Part of a small language model's weights.
Size: 9 layers, width 64, 2 heads of 32, MLP 320 GeGLU, vocabulary 4096, 0.964M parameters.
Training: a variant of Muon for these matrices, 101M tokens, 8533 steps.
Each number is 128 + 32 x the weight over the matrix's rms, rounded and kept within 0 to 255. Layers, rows and columns count from 0.

# layer 2 MLP up, 320x64, rms 0.303, rows 161-195, columns 0-63
[[ 94 148 169  70 127 142  86 116 103  96 140 152 135 122 104 110 202 133 145  93 166 123 162  86 136 148  99 189 124  80  82 147 107  78  79 145 144 120 184 105 207 175 120 142 118  91 162  58 149 163 154 117  90 154 110 119  96  96 134 146 124 102 124  70]
 [106 133  94  66 201 120 190 119 207 136 144 164 151 102 137  48  67 128 112 150 172 112 108 137 135 115 192 135 129  89 161 112 161  74 137 126 108 107 102 182 106 143 154 172 136 124 143 155 108 179 106  85 136 146  73 172 119  95 115 113 128 179 110 220]
 [ 99 143 159 141 166 116  98 125 157 158 109 120 185 151 187 182 102  97 102 162 100 153  62 146 170 197 141 153  62 116  83 153 140 138 120 136 102 151 168 141 170 119 166 143 126  78  96 146  84 158 115 106 113 129  85 184 141 139 169 174 151 137 137 135]
 [135 121  92 112 136 117 140 143 175 164 159  99 128 190 124  27  70  89 210 150 130 149 176 136 133 152 122 116 188 106 145 172 131 185 109 116  93 170 117 112 155 101  84 147 123 144 162 153 159 105  99 142 157 137 123 177  88  88 104 128  68 130 144 147]
 [117 131 179 148  65  86 177 167 115 143 128 141 115  88 104 168  61  99 141 124 195 179 148 111 104  94  88  89 191  99 126 143 172 148 105  86 153 188 111 136 112 114 136 164  77 167 173 101 125  91 150 143 149 104 130 124 114 126 142 146  90 151 145 199]
 [ 46 127 128 102 142 142 202 129 110 182 115 176 154 159  91 174 155 131 139  79 113 143 177 119  70 133  92 129 192 154 163 125  85 161  94  80 165 126 106 132 115  77 126 155 145  81  95 112 115 165 149 126  97  60 140 116 153 139 154 147  56  82 107 109]
 [120 120 117 181 112 118 125 126 183 125  89 190 147 137 110 121  84 123 200 107 112 161 126 118 143 156 172 133 138 172 129 206 139 111 108 115 104 105 137 114 143 120 133 200 133  99  75 121 161 127 173 100 105 114 112 100 115 137 170 103  56 137 149 119]
 [159  92 111 101 124 118 148 147  82 129 105  52 197 102 139 152  85 134 149 113  48 113 105  81 138 176 108 185  84 100 121 120 103  88 115 160 123 109  96  95 130  87 167  83  67 113 109 129 126 115 114  91  95  82  94  98  96 121 140 131 145 152 105 107]
 [133 165 110 137 178 128 142 124 154 127 196 148 108 152 112 126 157 121 144 143  96 132 171 103  68  77 116 116 192  83 136 102 133 125  95  93 171 113  99 136 205 166 113 148 100 111 130 112 147  68 160 114  89 146  97 149 134 116 139 124 166 128 180 146]
 [136 110  90 174 106  96 155 162 136 107 100 129 111 104 131 130 141 137 116 111 194  77 136 121  65 106 172 119 184 185 105 126 116  57 145  62 187 113 185 134 116 161  97 166 169 156  97 101 167 131 123 123 151 109 164 104 114 166  96 115  57 218 105 101]
 [114 143 146 117 107 107  74  99 134  90 113 136 131  85 126  98 162 108 102 100 120  85 147 112 207 191  66 134 134 117 175 114 150  54 104 164 179 104 135 110 123 145 129 151 109 128 135 160 167  90 142 104  68  74 113 123  69 113 154 115 179 119 127 131]
 [109 179 111 198  89  97  85 117 126  95 182 141 163 130 155  92 102 125 130 158 204 151 190 134 105 131 185  28 170 143 177  95  85 151 131 128 103  94 137  89 132 116 146 105 129 181  90  89 121 153 129 114 138 160 116 122 168 109 120 129  47 182 156 100]
 [138 151 114 153 142 175 115 102 148 120 165 182 116 136  92 152 112  87  96 154 105 146 175 103 113 106 118  89 111 115 130 178 112 152 120 134 151 144 180  68  94 155 123 174 110 133 130  91 113  89 117 127  56  94 131 148 178 178 121 133 172 173  93 144]
 [106 162 155 148  93 133 159  59 144 106 107 123 103 123 138  88 140 139 153 134 197  76 133 158 115  77  93  82 148 152 146  87  55 101 124 125 101  69 145 134 159 139 143 133 152 164 139 143 175  83  91 145 176  97  95 139  75 189 112 146 111 140  65 128]
 [ 87 102 136 132 166 188 121 142 100 104 140 161 132 168 134 129 165 149 165 147 147 181 125 122  95 111 102  97 157 121  95 137 152 160 129 181 152 114 113 122 176 106 109 137 104 181 135 121 167 157 102 104 136 155 135 109 155 130 165 155 155 150 193 115]
 [ 96 133 103 110 100 132 158 152 158  91  97 147 138  80 161  90 157 131 141 128 103 121 106 125 103 135  91 168 116 130 112 157 147  54 112 148 125 182 130 121  44 129 124 154 161 181 143  50 132  90 131 154  51 131 189 157 158 149 164 103 180 106 179 168]
 [ 97  71  97 145 101 111 107 123 176  52 117 167 203 143 140 141 100 112 107 131 160 189  91 178 193 138 112 132  56 123 139  94 136 117 102 125  77 133 171 108 141 185 107 117 107  98 120 100 116 154 153 147 138 173 123 160 163 131 133 143  88 132  61  99]
 [122 168 171 130  75 115 165 137 130 161 175 155 150 134 112 147 170  95 154 120 143 119 107 186 109 119 111 143  92 164 141 103 100  62 136 170 127 184 133 133 121 139 192  99 168 124 134 174 116  84  77 130 140 132  58 127 147  82 132 139  57 120 141 118]
 [ 70 134 100 133 109 127 117  94 134  87 165 158 161 132 164 109 155 114  87 135 139 136 158 170 135 110 124 159 155 143 183 145  86 143 167  98 149 121  88  64 119  93  97 147 170 139 153  72 145 181 146  97 149  75 127 161 127 170 108 114 135 134 118  77]
 [109 109 135 145 128  93 119  94  45  89  74 119 100 115 185  49 129 165 138 134 190 123 123 101 194 161 126  90  48  83 122 116 113 110 117  88 153  68 144 125 158 140 136 127 103 146  77 136 110 143 184 138  72 176 111 106 155 108 129 135 127 103 155 114]
 [ 64 145 106  73 100 123 171 105 109 117 211 112 152 153 114  97 142 113  97 114 155  67 170 142  87 104 173 102 156 126  92 126 113 129 197 147 147 130 119 117 185 163 117 112 126 143 145 134 167 140 168 132 158 142 116  81  79 159 125 132 161 135  58  78]
 [127  94 153 108 145 205 166 173  97 173 152 110 167  79 157 155 162 135 144 124  58  89 121 115 112 117 117 196 129 101 188 139 136 114 115 107 141  90 165 115 161 102 107 180 139 184 122 202 131 168 154 156 130 108 115 147 164 175 150 159 185 134 100 204]
 [190  58 147  93 138 136 158  78 191 171 158 119 155 139  88 136  93 185 167 131 155 121 102 123 103 123  94 119 105 142 132  95 101 138  99 151 172 114 144 155 150 188 121 132 106 113 137 124 188 115  69 103 128 119  67 162 154 136 149 146  90 153 104 155]
 [118 185  86 159 171 135 123  91 156 172 152 202 123 175  72 113 144 129  53 107 140 174 119 122 120 180 179  68 205 198 110 128 102 127 106 142 155 122 148 150 102 138  97 104 142 116 122 133 116 118 106 138 170 157  69 147 158 108 130 131 131  67 135 120]
 [156 152 169  90 207  90 107 196 127  91 155  84 139 152 120 128 107 153 109 158 152 134  96 180 143 163 147 148 114 120 126 151 145 168 175 155 122  51 112 170 153 133 112 100  84 184 167 132 130 233 127 103 145 169 105  61 167  91 130 132 154 144 115 141]
 [127 179  82 155 199 114 148 137 143  99  98  90 119 111 108 112  93 138 157  97 162 119 141 118 121 118 174 116 125 120 174 163 135 110  95 110  77 125 162 128  47 186 144 135 174 183  56 163  53 154 103 128  94 146 130 154 126 117 172 107 120 115 115 144]
 [147 104 130 104 123 101 144 187 160 103 205 161 186 146 157 137 116 127  67 123 105 124  85  79 103 120 141 138 121 171 118 133 150 114  92 139 120 111 135 104 156  98 132 117 124 180 137 111 130 113 130 115 151 118 112  84 135 160  90 144  68 102 151 157]
 [ 98  66 147 143 171  54  79 189 106 102 131 122  62  92 169 153 153  97 161 150 120  83 103 137 142 149 110 183 169  79 173 120 139  97 130 150 114 122 105 100 139 158 124 136 136 190 108 157 195  74  90 192  94 155 162 118 116  77 143 139 140  57  72  87]
 [128  79 120 100 113 162  97 143 142 102 134 132 149 180 113 186  96 136 137 125 139 174 109 144 129 150 152 104 141  68 171 141 121 129 140 156 150 106 124 155 128 164  59 155 173 112 137 186  68 139  97 113 125 113 135  90 142 159  94 116 110 159 128 134]
 [149  91 121 148 137  85  70 103  88 138 107 132 134 191 106 127 159 152 122 199 146 139 157 124 165 142  91  75 143  65  93 119 172 156  96 145 122 176 145 138 119 173 166  99 121 170 153 137 123 106 157 125  77 140 174 106 122 135 148 138 121  98 173 141]
 [ 92 113 124 139  77 154 100 186 158 112  97  93 121 152 178 137 112 159 164 127 221 121 135 125 115 198 139  74 133 142 135  86 134 157 141 126 113 164 126 144  67  90  88 171 142 119 130 122 125 118 134  90  66 112 107 118 156 150  89 120 179 118 164 154]
 [130 151 165 107 120 172 154 148 139 136 132 102 106 163 120 136 133 189  71  76 123 111 113 123 123 167  92 101  93 121  93  86 163  77 104 133 155 160 142 200  97 123 129 140 144  97 137 149  78 162 125 194  97 144 131 179 157  84 146  93 115 107 103 128]
 [140 127 135 107 170  83 130 140 156 175 114 119  97 138 103  89 132 189 102 115 142 110 152 105 109 138 157 158 146 127 124 174 124 145 167 202 148 133 141 164  96  54 158 119 134 149 105 140 146 101  54  93 149  92 134 114  71 102 141  98 115  99 141 146]
 [ 96 139 126 131 163 102 115 114 139 136 139 123 122 139 181 173 128  64  73 144 130 102 104 139 162 116  71  86  89 160 133 103 170 146 124 120  79 105  60 161 104 198 154  77 102 114  96 131 172  90 148 100 131 174 112 142 154 115  74 119 156 127  88  76]
 [109 126 101 165 141 129 114  93 124 126 139  97 120 108 136 129 166 163 120 162 121 126 138 138 169 134  11 214  89 133 160 181 113 154 138 154 125 130  93 175 144 210 134 182 120 128  90  74 171 106 132 114 100 102 154 140 163  96 150 144 146 171 121 122]]
# layer 2 MLP down (transposed), 320x64, rms 0.122, rows 161-195, columns 0-63
[[ 83 101 135 146 163 127 197 121 156 169 118 122  94 122 142 146 185 115 163 107  92 143 125 172 140 127 127 145 130 103 124 157 102 108 112 177 165 153 163 165 128 123  59  73 151  92 109  57  86 146 130 125  97 137 127 107 151  75 162  89 142 111 100 163]
 [171 110  94  71 215 156 192 132 104 172 160  99 127 129 119 112 128 143  93 115 194  78 154 111  76 121 115  92 125 100 138 134 117 160 154 131  85 134 118  97 162 140 115  74  99 118 103 150 150 103 115 136 119 120 161 102 142 112 155 135 121 148 228 107]
 [128 126  95 132  94 135 121  90 107  96 134 133 145 110 105 109 127  81 115  24 136 153 149  76 135 155  83 114 118 130 156 146 119 128 162 108 106  83  51 112  77 132  81  72 137 170 134  98 110 136  77 171 156 105  97 105 123 154  51 180 114 119 100 149]
 [126 115 158 218 138  53 104  98 123 143 133  88 126 143 149 165 204 128 119  50 133 123 141 124 102 146  93 191  65 157  98  88  77 102 142  85 157 128 153 113 141  96 116 139 118 165  98 109 139 107 120  66 148 105 135 218  99 184 105 116 132 135 164 158]
 [177 202  70  89  97 163 111 111 178 152 138 134 179  99 137 139 180  84  99  90 171 159  89  91 164 115 186 134 129 121 106 132 128 144 119 138 162 159  83 143 127 135 159 132 127 133 105 123  68  99 134  60 149 161 168 137 120 122  65 187 129 147 119 137]
 [151 150 182 126 142 143  51 169 107 144  98 105  94 210 110 146 142 133 122 152 165 121 115 164 109 132 121 115  98 149 223 132 115 177 122 117 139 109 140 177 148 148 129  80 202  95 153 116 131 110  51 111 120 121  88 117 139 121 138 141 111 113 135 149]
 [137 110 169 170  92 154 145  77 108  83 160  79 151  87 122  74 145 116 154 146 133 155 100  98 152 114 138 109 134  80 145 128  75 110 114 102 152 112 139 141 125 126  58 157 116 105  80 130 107 152 123 116 119  76 152 120 157 149 152 121 107  82  71 157]
 [116 117  93 144 156  75 161 172 185 138 117 109 120 155 127 132 160 115  82 106 155 152 169 154 109  70 196 122 108 121  90 119 163 119 110 142 110 199  73 165 147 156 112 122 132 116 186 201 116 172  71 107 112 175 141 114  78 174 143 114 151 122  68 140]
 [118  86 141 162  99 119  93  88 111 128  38 131 155 160 171 134  92 151 117 148 165 128 106  71 151 157 102 103 106 176 133 179  68 114 150 123  83 150 120 132 123 178 121 144 162 158 132 122 144 151 104 110 123 107 145 131  93 149  98 109 115  99  92 161]
 [153 202 116 110 135 111 105 144  83 129 144 136 110 161  91 181 109 108 113 130  80 155 108 102 128  77 146 182 155 174  77 102 111 105 128 188 138 143  47 160 117 127 162 124  80 122 152 108 154 159 155 177 157 170 100  76  42 119  93 172 132 150  89 196]
 [123 102 107 139 186 126 185  80 146 163 110 130 129 163 128  59 130 126 148 169 119 140 128 113  71 171 174  90 129  69 125 148 121 163 173 135  82 112 163 130 111 149 134 131 127 153  70  78 157 153 130 173 149 128  97  98  82 155 140 106 109 118 118  87]
 [152 118 102 162 106 146 144 168  59 156 105 165  99 152 134 120 100 114  86  98 160 159 134 108 102 174 129  90 153 168 169  95 123 173 227 145 108 155 173 164 137 118 187 126 100 178 208  94 124 109 103 151 170  83 169  91 126 103  86 159  92 160 116 138]
 [137 174 147 161 101 106 168 153 120 151 136 117  87  96 188  99 116 134 160  97  80 159 136 128  94 127  87 100  91  93 144 121 141 160  63 100  73 139 177 110 110 133 124 118 113  99 149 132 117 184 173 167  98  95 115 145 198  71 135 158  59 136 140 137]
 [114  85 168 143 138 114 120 199 131 121 156  94 107 127 125 170 137 130  97  96  82 149 142 121 131 133 101  89 170 161 135 136 122 132 143  81 138  92 160 176 142  85  76 170 110 164 143  78  66  70  85 125 152 113 133 150 109 185  98 172  64 201 127 178]
 [108 138  65 177 130 185 134 161 167 112  80 158 171 158 143 128 173 107 134 140 116 186 121  89 142 186 140  82 154 134 133 125 179 141 100 149 130 103 115  99 106  92 131  84 124 150 107 130 142 119 132  92 151 116 105 133 140 100  92 138 132 118 127 136]
 [ 53 156  95 109 135 147 141  91  69  91 129  98 120 130  98 118 138 105 103 157  90 103 112 147 149 105  64 153  99  74  86 154  65  93  79 125 104 184 191 158 141 134  94 155  58 109 123 157 119 136 117 148  73  96 147 102  65 131 138 133 138  69 146 119]
 [119 149 143 156 149 127 146 129 154 198  95 157  97 136 130 113 185 110 120 136  94  86 167 104 111 123 127 126 132 156 181 129 108 139 123 108 139 108 103 181 164 151 123  66 141 128 158  78 149  65 157 141 141 154 113 114 126 136  95  88 136  51  87 175]
 [ 92 125 147 141 144  98 167 121  85 127 155 144 177  75 144 115 150 127 106 153 120  89 131 140 126 150 138 130 113 115  69  89 146 111 148  77 109 149 160  34 139 165 134 203 186 133  83 166 124 151  91 143 149  98 132 171  76 148 131 104 122 146 176 118]
 [164 115 100 101 140 138 101 153 127 120 152 145 176 125 103 154  79 134 100 119 140 184 110 135 178 141 123 143 121 140 195 140 167 112 131 127 123 143 133 150 168  91 132 171 118 142  86 137 224 138  91 142 111 157 154 105 102 188 105  81 130 125  78 148]
 [108 115 127 125  98 115 228 111 131 124 133  88 116 131 130  82 118 128 159 119 104  99 145 125 123 121 141  48 104  60  95 147  62 142 133 121 134  82 100 109 150 110 128 161 108 108  90 179 141 110 123 130 132 148 169 145 160  98 167 136 136 134 163 109]
 [122 127 148 119  67 115 106 177  84 126 154 157 185 113 127 195 144 103 129 120  63  71 133 119 131  88 145 125 109 171 153 119 151 139 172 147 136 107 101  95 114 143 153 117  92 169 107 123 144 110 182 113  96 102  76 183 116 155 141 175 165 142  70 155]
 [ 77  95 111 110 157 152  65 139 181  88 163  96  87 110 127 186 168 115 189 125 151 218 157 152  93  99 123 159 154 177 135 104  79 117 149 155  86 128  99 138 147  63 146 106 150 129 109 108 113 185 107 104 108 143  95 155 123 162  92  97 137 160 156 122]
 [ 85  68 150  83  88 128 136 148 104 144 135 153  96 154 154 150 160 117  87 136 117  98 127  70 110 153 193 159 146 189 150 144 160 201  97 151 145 157 102 133 128 135 116 132  59 141  95  79 117  90 127 130 117 104 124 119  87 144 110 127 110  68 142 167]
 [167  52 130 119  96 151 154 131  32 136 123  86  92 139  98  85 164 110 138 176 111 140 116 112  89  99 149 139 142 105  98 127 189  90 174 143 103 115 174 137 115 133 106  88 157 104 141 172 184  64 117  79 173 105 147 109 161 101 120 156 117 104 135 111]
 [103 151 139  64  32  67 128 191 143 116 150  97 158 110 140 159  98 101  90 128  75 118  97 182 153 180 132  51 136 178 159 159 162 105 142 157 121 123 175 133 132 139  85  94 173 104 205 118 158 201 137 105 100 120 109 140 118  99 156 106 132 136  81 132]
 [124 105 152 139 117  71  79 114  89 137 116 145  47 138 192  90 106 135 204 111  57 174 133 114 149  73 144 102 155 140 179 146 144 127  83 135 145 130 157 108 151 171 161 146 152 132 137 126 186 145 107  97 152 119 112 110 101  90 113 109 136 110 130 153]
 [107 146 148 131 132 127 146 122  98 143  99 182 129 152 130 195 112 112 120 127 143 124 177 113 160 131 110 151 174 100 145 154  73 128 133 104 132 150 106 175 190 120 103 110 150  87 141 158 137 108 147 116  46 125 110 178 154 143 160 114  78 162  97 165]
 [101  83  90 147 153 155 146 137 114 136 157 131 147 175 142 102 153  98 142  93 174 159 124 134 118 182 176  73 172  96  83 127  78 131 192 106 127 116 129 122  41 141 101 169 147  85 117 118 151 139 129 162 139 112 165  77 108  95 127 146 138  80 110  99]
 [ 67 153 131 119  94 129 141 160  81 128  93 112 133  64 112 106 123 132 130 125  88 149 178 144  81  88  81 172  70 180 135 141 147 123  74 118 150 134 140 111 156 118 145 154 171 112 136 140  76 116 140 186 103 115 120 142 141 138 100 186 115 103 103 136]
 [157 169 157 115 119 146 130 117 169 167 128 184 108 106  88 204 157  93 172 130 158  84 131 123 112  86 165  72 112  88 101 184 156 146 106 116 130 110 134 146 129 110  91 148  67 142 168 114 168 119 147 151 104 131 142 119 115 156 155 167  98 188  99 178]
 [ 82 139 168 115 148 116  36 176 129 118 153 142  92  96 181 198 151  98 132  55 102 139 109 105  85 168 109 112 139 178  99 116 150 155 128 107 125 117  94 176 174 124  87  92  84 130 139  89 129 117  50 144  83 137 135 119 117 136 170 150 158 116 130 110]
 [167 123 155  98 127 140  64 157 115 141  91 155 108 186 155 113 107 106 159 147 136 110 203  98 122 153 148 129  96  58 134 148 120 112 139 158 173 146 105 134 144  82  87 120 200 117 119 142  79 154  81 143 126 105 131 156 109  89  89 111 110 127 119  90]
 [107 142 114 122 133 142 132 116 145 150 187 103 132 174  73  90  82 137 102 131 150 152 100 136 169  80 109 122 148 125 125  84 139 136 127 116 105 157 130 209 149 110 119 102 121 122 181  84  69 116 147 162 134 139 176 117 111 167 152 170  86 104 167 174]
 [ 80 138 166 143 119 100  90 125 113 155 126 124 187 110  77  15 119 128 150 139  82 135 164 143 165  96 126 140 152 122 177 106 155 105 116 115 128 120 127 153 128 177  66 160 130  79  99  69 120 149 147 133 147 118  62 128  71 154  75 134  80 219  62 129]
 [150 131 155  91 181 130 104 119  79 156 106 148  63 155  94 159  63 205 207 117 112  78 172  89 138  81 128 152 118 127 130  95 124 120 129 201  91 158  75  89 132 167 107 165 112 160 134 123 145 128 152  90 157 129 185 119 148 106  98 148  82 132 155  90]]
# layer 2 MLP gate, 320x64, rms 0.292, rows 162-196, columns 0-63
[[126 120 149 102 144 150 137 137 196 102 167  97 119 174 120 106 119  83  92 176  68  83 145 107  77 127 132  98  96  93 131 168 131 173 111 131 168 117  96  62 190 132 174 154 108 128  84 135 102  87  62 128 104  82 126  42 177 119  93 153 117 142 164 135]
 [107 148 144 178 124 136 152 170 202 159  85 117 136  92 145 175 156 114 123 155 115 172 123 164 122 106 153 148 145 135 104 161  97 147 159 166 157  86 165 109 171 118 156 120 123  94  85 110 163 170 209 101  78 157 184  96 166 118 172 103 118 127 114 160]
 [101 161 132  65  78 119 181  78 185 180 152 170  92 134 152 132 114 155 130 109 166 142 174 203  92  75  96  71 153  70 191 125 176  94 128 162 126 143 201 109 129 174 146 127 125 102 102 110 126 147 118 165 160  65  76  60 113 113 154 134  77 110 155 101]
 [121 160 100 126  76 124 184 155 182 165 141 191 120 116  89 122 125 111  89 129 148 127  63  89 114 168 125 124 127  85  88 104 108 108  84 165 143 167  57 161 118 125 150 170 135 131 158 100 129 103 122 131 148 119 178 153 155 110 129  93 150 121 209 115]
 [ 81 128 147 142 123 120 173  92 114 192 100 169 118 142 112 173 162 152 125  56 114 137 149 165 114 124  62 156 173 136 164 136  97 152 100 152 180 159  98 138 110  86 119 146 155  73 110  89 121 123 134 121 102 117 211 137 186 115 161 176  91  85 123 113]
 [145 165 143 126  98  98 147  68 113 150 130 112 107 155  94 145 172 155 111  85 110  69  88 150 178 170  62 177 133  92 172  90 188 187  92 132 112 144  91 128 127 161 141 103 151 119 135 113 161 153 103 137 129  98 160 156 137 111 109 156 159 173 171 187]
 [132 167 201  98  91 136 132 108  39  89 157  86 161  74  75 133 136 108 161 152 104 121 176 190 119  98 122 114 144 118 139  96 163 132 114 121 119 124  73 125 140 170 166 100 168 101 108 176 101 143 165 170 136 134 173  76 112 173 139 118 159 141 105 119]
 [104 184 166 130 110 155 133  95 166 142 179  92 117 107 119 155 133 104 130 131  86 155 151 136 118 113 116 145 105  72 112 125 160 119 100 161 191 151 135 198 135  96 181 203  91 143 165 122 104  88 170  92 167 172 134 170 155 148 100 136 183 101 128 129]
 [153 152  79  90  81  95 172  91 148  88 217 111 132 112 158 102 127 165 159  75 135 160 135 116 148 150 175 124 159 115 176 127 104 152 104 207 184 159 151  94  94 122 133 174 142 127 159 124 126 168 115 110 131  65 101 150 154  91  81 109 148 156 112 141]
 [ 86 137 162 103 147 192  91 183 153  76  99 117 173 215 151 114 169 159 109 120 102 118 191 132 188 111 148 139 105 128 101 142  44 108  65 117  97 119 157 159 120 128  94 143 163 151 140 106 112 132 140  86 161 142 137 146 145 110 166 185 134 132 157 151]
 [ 95  96  71 126 104 145  82 147 117 124 166 107 139 119 132 129 101 151 154 187  98 138  73  92 140  97  98  66 156 126 146 131  53 131 177 145 146  99 161 130 109  96 149 134 176 149 119  65 135 128 153 129 110 160 114 140 159  95 115 147  49 166 101 147]
 [121  74  79  71 109 169 127 107 153  68 138 117 109  93  87  91 104 141 147 128 174 115 103 122 157 136 103  96 134 166 129 185 127  76  99 102 119 142 131 134 101  84 167 187  73  78  90 125  70  79 104 105 122 139 116 144 136  63 162 126  93 165 148 124]
 [182 111  86 105 120 137 170 149 119 100 165  99 145 199 140  67  98 139 114 111 108 129  96 151  95 123 125 129 132 136 159  77 135 147  98 141 115 129 142 152 126 146 124 117 133 119  56  68 112 191 164  40 109  81  83 139 170 140 153 137 147 145 134 177]
 [136 129 102 161 127 165 158 150 131  94 113 114  97 154 153 119 175 136 163 120 165 105 165 127  95 110 120  89 118 106 146 122 115 170 117 113 127 103 150 203  53 112 108 126  89 179  98 157 164 128 102 146 163 120 147  83 115 141 116 162 181 105 133 112]
 [ 81 110 160 150 123 112 141 143 153  78 179  93 118 143 119 151 116 126 107 136 133  93 103 144 145  95 104 144 110 122 130  77 120 151 172 159 112 187 170 136 139  42 131 165 147 133 119 151 198 118 121 135  94 210 187 117  73 132 103 141  98  95 142  89]
 [133 122 153 183 151 139 122 109 129  59 109 140 141 111 122 148 111 156  97  76 191 128  57 126 125 172 163 164 126 163 166 136 156 117 144 186 118 147 124 115  98  91 105 159 114 133  87 141 204 198 123  81 125 154 190 136 171 105 133 108 150 126 148 187]
 [158 179 115 163 142 147 173 112 173 168 103  97 118 132 101  92  95 121 183  61  94 146 115  89 113 125 158 136 145  73 140 170 151 119 114 146 169  89 125 100 146 109 116 109  76  11 157  92 127  84 120 115 152  74 114 101 163  62 114  42 180 114 150 157]
 [142 128 119 167 194  98 135 100  80 142 155 139 193 129 143 115  84 104  84 148 111 175 112 163 221 150 146 125 112 143 146 161  98 127 161 137 150 169 143 127  73  80 114 172 131 133 106 143 160 140 131 165 100 123 189 161 174 166 170  97 162 155  85 189]
 [180  95 119  93 158 190 106 150 201 167 130 161 214 157 106 212  70 137  83 163 107 157 140 145 156  84 107 173 214 143 122 138 100 129  74 122 169 163  87 120 110 100 141 117  88 116 109  96 122 138 177 122 153 119 148 160 160 145 128 141 137  97 103 137]
 [167 114 176 124 129 104 167 195  77 145 151  88 136 117 153 160 130 143 100 138 164  44  99 144 161 133 151 145 132 122 147 199 151  91 163 190  73  83 171 118 153 122 112 144  47 119 173 130 118 196  93 178 136 109 143 137 117 150 114 178 145 128 111 137]
 [103  39 114 101 172 208  93 146 128 140 185  69 159 139 154 178 185  84 131 122 139 152 130 115 126 160 152 168 114  93  92  68 107 158  67 184 101  96  77 116 142 121 161 130 137 111 109 133  96 154 174 120  97 121 154  92 196 190  95 108 168 139 139 162]
 [134 118 127  92 122 124 108 169 138 125 167 165 130  94 146 115 199 186  94 160 133 132 117 129 158 135 124 107 147  88 147 132 124 165  59 131 108 135 149 101 101 164  93 130 109 130 146 104 143 112 163 141  94 164  77 170  80 143  73 120  39  88  70 166]
 [166 174 131  92 111 146 130 151 118 117 135  79 112 107  99 170 158 164 129 148  61 109 123 173 133 104 108 172 103  81  87 161 116 115 146  98 105 121 145 143 181 133  83  85 111 121  69 106 122 121  84 133  86 150 146  77 148 115 149 117 156 165 199 168]
 [ 87  89 106 178 126 130 108 120 110  88 151 163  79 112 135  80 134  88 213 105 186  94 112 178  77 159 120 104 126 101 179  75 117 129  99 129 137 194 122  91  53  98 106 130 134 129 121 164 130 115  96 154 119 109 160 180 122 137 100  72  97 112 134 122]
 [117 127 139 114 122 108 171  99 115 166 128  98 142  97 129 160 105 125 111  87 122 138 109 158 117 124 110 162 115 121 145  81 133  93  83 115  93  97 187 114 107  86 132  90 166 121  83 123 116 165 134  99  68 210 169 145  94 102 122 162 123 114  97  37]
 [147 108 150 121 169 121 115  97 119 137 160 110 124 122 168 200 116 138 156 108 160 105 151 129 137  91 135 130 157 124 112 176  83 162 119 107 127  92 121 185 194  99 157 123 124 145  78  91  70 149 187 117 172 109 112 183 138 100 188 127 106 177  67 163]
 [121 157 110  96  91 208 197  92 166 102 140 142 174 118 132 157 100 205 100  92 112 138 140 172  73 109 160 125 135 120 101 145 126 115  94  91 150 141 153 146 114 126 129  94 147  70 135 128  95 164  98  78 153 106 124 165 126 169 119 108 116 199 188 176]
 [117 128 101 140 146 127  77  86 131 130  94 112 169 169  79 141 144 132 123 141 154 118 138 175 148 146 135 106 160  83  92 128 110 106 166  69 106 139 101 130 186 160 168  99 183  96 127 102  82 107 148  84 152 115 113 178 149 159 132 125  52 102 192  69]
 [128 155 141 123 120 116 131 149 102 140 136 132 116  55 126  96  95 130 132  93 132 112 117 183  99  99 132 124 121 162 141 193 117  90 134 131 133 130 115  74 115  79 160 158 117  82  89 150 185 152  84  95 157 102  63 127 133  84 112  86 144 184  81 178]
 [108 106  93 190 145 166 104 120 165 106 175 140 172 121 161 144  92 140  99 101 197 125 102 121 102 109 194 119 131 118  73 109 114  91 124 107 149 136 175 162  95 135 140 151 167 194 105 127 141 191 109 140  88  90 118 156 148 156 128  98  84 179  89 155]
 [129  91 176 165  59 130 131 148 158 138 153 149 147 156 113 124 107 168 121 144 137 115  75 117 122 137 157 113  95 145 153 144 118 121  93 147 132 237 117 143  95 151 116 178 114  82 125 126 158 146 151 127 125  92 184 136 163 131 153  94 132 121 193 162]
 [155 112 139 175 139  93 129 114 166 109 138 131 200 105 162 134 122 136 134 136 118 127 170 119 185 162 149 107 164 109 156  87 156  76  96 115  90 135 127 119 159 191 169  96 107 141  60  83 106  83 149 108 121 100  97 147 100 140 133 201  83 118 127 122]
 [132 103 125 101 103 188 127 158 155 115  95  60 167  77 125 173 155 141 168 108 143 158 103 145  86 119 136 123 132 119 184 107 123 132 110 117 176 115  91 153  70  93 121 193  74 133 123 116  85 109 107 126 140  99  99 149 148 114 205  88 116 146 165 166]
 [120  98 164 175 101 131 176  92 131 137  86  96 138  57 110 160 124 113  58 152 150 128  68 141 110 158 101 171 146 100  82 113  88 168  94  79 168 140 161 141  96  65 106  63 144 162 140  82 118  62 134 126 108  91 120 101 142 129 127 120 143 133 119  65]
 [ 57 113 104 101 119 122 114  93 170 162 123  92 171 171 148 128 115 125 116 197 129 152 159 122  48 102 129 132 131  78 126 116 112 145 130 158 182  73  97 102 134  90 148  94 132 132 106  99 195 112 162  74 169 115 176  67 136 135 129 167 104 165 169  92]]